From a checkpoint of a small transformer trained on Wikipedia.
Size: 9 layers, width 512, MLP 4096 tanh GELU, vocabulary 32768, 65M parameters.
Architecture: LayerNorm before each block, biases on query, key and value, tied embeddings.
Training: 512M tokens, 3904 steps.
Each number is 128 + 24 x the weight over the matrix's rms, rounded and kept within 0 to 255. Layers, rows and columns count from 0. Numbers have three digits each.

# layer 4 attention output (transposed), 512x512, rms 0.157, rows 480-485, columns 0-255
141142137131107134131132131089133133126162141122085146119116136132120143138171137135139139117148114157137137093174142135115140105171135117115128119129121147139130127154124126141101106141149082126155076106109102123065129115125104151169118079131135123125137105117157170091108106089120107118156095129143148163150140129185134118128157150116103125150124139121148123115119102117151113112111111161128112160165117107130125139120077163134116142153130111113178133101138146130131115148092140150088131147174157123080136173137111160123128123129105096125148109115136123115110150154152136145134131119111108150128155115112128125144131111126132128150097150152152097118121108139133144148104168134097112134151138104149127146180145133097134136088084143165174101130129137120106109130148114
118136090138132147113154108157156140099096106122113088127147136140123127139123095111131126121107154153122147109137103132145140134162131092101088115151141133130104117104121167119158109133157125115147144144127107142090113100157095146129119104126133137102139140111109095105176154126136104103153129094105088111078065133156145155063129129127120142135171121120139128113094105146104116116092133136124144128166119135128126113104119113166100160137085142164077121093118167086109126136098173094137106137133131140117096124104153086142161184139099096133132150117134146153137132090126092092128167136116101117099120127143145119119102143139147144136118132109094149118111117116111118151101145138161139131103160173133163086105176137150143103099167100157103140142143125165108107132123139
138101135117143123117125090155091137120112118123094124131104115118157132122142126136117163128138105115119147103151140119162126116115100136120116149143151152157167141125075141105120117097138143107122111160167140089082130112158143136154134089155117112104143103150154121103094148115134155129152126129117118149142126131132127103116095094094167132094122140118105158152127121112133132116110145116142134109131135131096064139129119084113133149102149139107166114142124130112107152178154102166141192110132120107132112136143093164128125169106099100174157099112130133060129127095152134082164132116176104081143111150191135123075085107145195107126117105130122188092123133133155084146120160093098120095122153136156115135110157139124107128142135139172097131111122122090105145094135089
108114143114132136125121099148107110100120111118129127115123119152136126104110114149132143126147078111125097100135117136100098105121138147108131127150148095138121102108082179112122105130109143157131172121105121158158141130117124100108081125116164094128131116097107115076162141145145121145126163161145152107102119142081126123132120138107116169153128058105147140181127141113151145111113126114110089105127102121133096108118122157093140144180121155120159096118104106114178123130151097110118194117091113109104165149118153144144113143090138159131131165146142165121107103127113120166131108118111124122138108137104140135142120139146122135128123166123165117083143172120105150121154104132076136139158113078130163129094149123124138100104127121122066084119120103122139149135123084
140123107132159139088107097140115132101131084134133127191132144131130140154107123131165107137109137106141121136136135156161116134154124115166155092122093096121067129129125085120082152124105157158157121108119125141140103099125158129121158097112145114110172104111135122141153110119145157127114153126110089131141102119102126118139121157113108147140107183133121147129135097099075124071151152104087155156127108115194166086137108126108113111150124176175162137148142121149078103096119129162131144130131145141144136122140126130127115132140112105126157148165139113119114113122133140113133111145113115132149104099108130164131134132126141199112163159163159170134141154090114106127119138152169144153155103138179114142149064169114142116144144130122095142138126106120154152111126115
113164131129166102158166116149136128131119120113093101130114155139067151104161138174102161109126113136144079061139131160115159127145084118142126142124146151147137138095143109083120139100155132116109104137097107119124117140094127156121128122111093115100157160137111082109123136111113177162126126117136122124131142116129182152120117151134133146114129103128089121148124115091142149136144101105118124119124103117155146125105145134170155127127117092109125115152110114111113147145102163141173129138174158101119106088147146091146121092125132123145122133128115135097141137120106100103096102145151125141102126156107104142116128173134112129187118142123106141122123111119121148117173133127105157138125131134135157134134116095105101185121114121110136120118127143132152122141131103
# layer 4 attention value, 512x512, rms 0.171, rows 481-485, columns 0-255
137119125105115108141107151099092122145114126119155182119109117114139106122101162125129127137132104112128119132111151128088125115080141152169173156104115135134143131153142096146106124128113144126093102131154164112144154151128150119117124176139147144151120129138140146133053108137112159142126142140126178130181147118118129086188120142139124114130094143136131120139161132123131128124142155120134109125128135139123134153141142133114137096130170126089153158160133091161147159119143077170117121129142121141144151137146107164128093069121165154099143106117131094093112117185135177162126098124134148146103121137119126135139145129105101146102138132130150101135134145133134102110126134122106137117120110112125129165153089157143094135146089175108141124097122136111146121153112112
142151128158137124112132167124126127149124131130159137114163118147121117125136119101144110155156143118129137138097130124100120155114144099115120121136082118089117124154140134159128130155144109173137148083094141153174147167122118132119129169073128114143072112073105137134137121131135115133118157145125132103147136129109127168106131151187090115163098108136148116112131129143112104151135141135128124170122092119160152100095124124148126133148104126143096149127105150139148107098117151108115058134118138157115139152111142096116145104130151117069113111151114114146120128139076131154098137130132137132112161095090126159179167131107102160145134131117126073135100127136119168104146092163155138147153102109070120136126132120120152135105099135089138110126127121140127130155125146
164147136155099142129158171096137120142144142134130119144140164097159123131134119142130119146104187129131152149124151117171150133120117117139149101111075156102140150153180107136127108131136117114129087149166137098075113143125118139152199132144121116109127130164150152164141115112129126143120102083128086160137112120162142147124164118152133125119138189145144134092145099130142134143143127144137177168129117163120140128123136087158143116097135106140123152135119151123085121119141138131107055133156155141132104114122106133114114103136103075104108107120112096142118156162150127083118126118115119126116129128142131152106151116124132116131134091135089168179120091156149093144136138129179115108097122153126124149145114159138132154156114129172188130138120174124121120122121139
116125135096107142167162136129153120143138150118130143081113101124126135132132113101112141121131089123122114121157163126104102104106145114105097188122142128138150135132135177124164136098150120105091141117157106142125149143163077137108098175140117126128103136121123157120113134135087114130122106113145152138100157136183153136136116095119120116102143089131144119121133156143195145155104100132184094117131158150063089174129165153134160129119139121088088133121133128135137179146128101107106114097077126102089125149149145146144115134137127137129121118130128147113139112149151130123118136173110129115118137118143137107113121151116093103147105096128100070125123109131137159149158136111105123147112139135134133147138172071123125127099122117156151159119141167127120111132113121
127091126123098138095106139147117111133136138142155140122116093125200093154090140119124123113130108125115143159140129102147080119103159157123123111138116131103125127142093147157120106141139129123134122111143134131104143122135100112131124116131145148120114139141148126140126110143155094103104133115099130116124122142127078101154131117112145101113120165111147150137156145166129120135068127138130125138143167133101087120157088146086100120120116178130133135077129131152145094136156093117105141128098098145145133131107093154121144125123098122114146114159140120112143118130139145162130156120097128125148120112138157117142128102124127130103141096151147141118138150131139112169096111143148135135153085134161091119157123159162123099138133149133119126148144095130118120147124159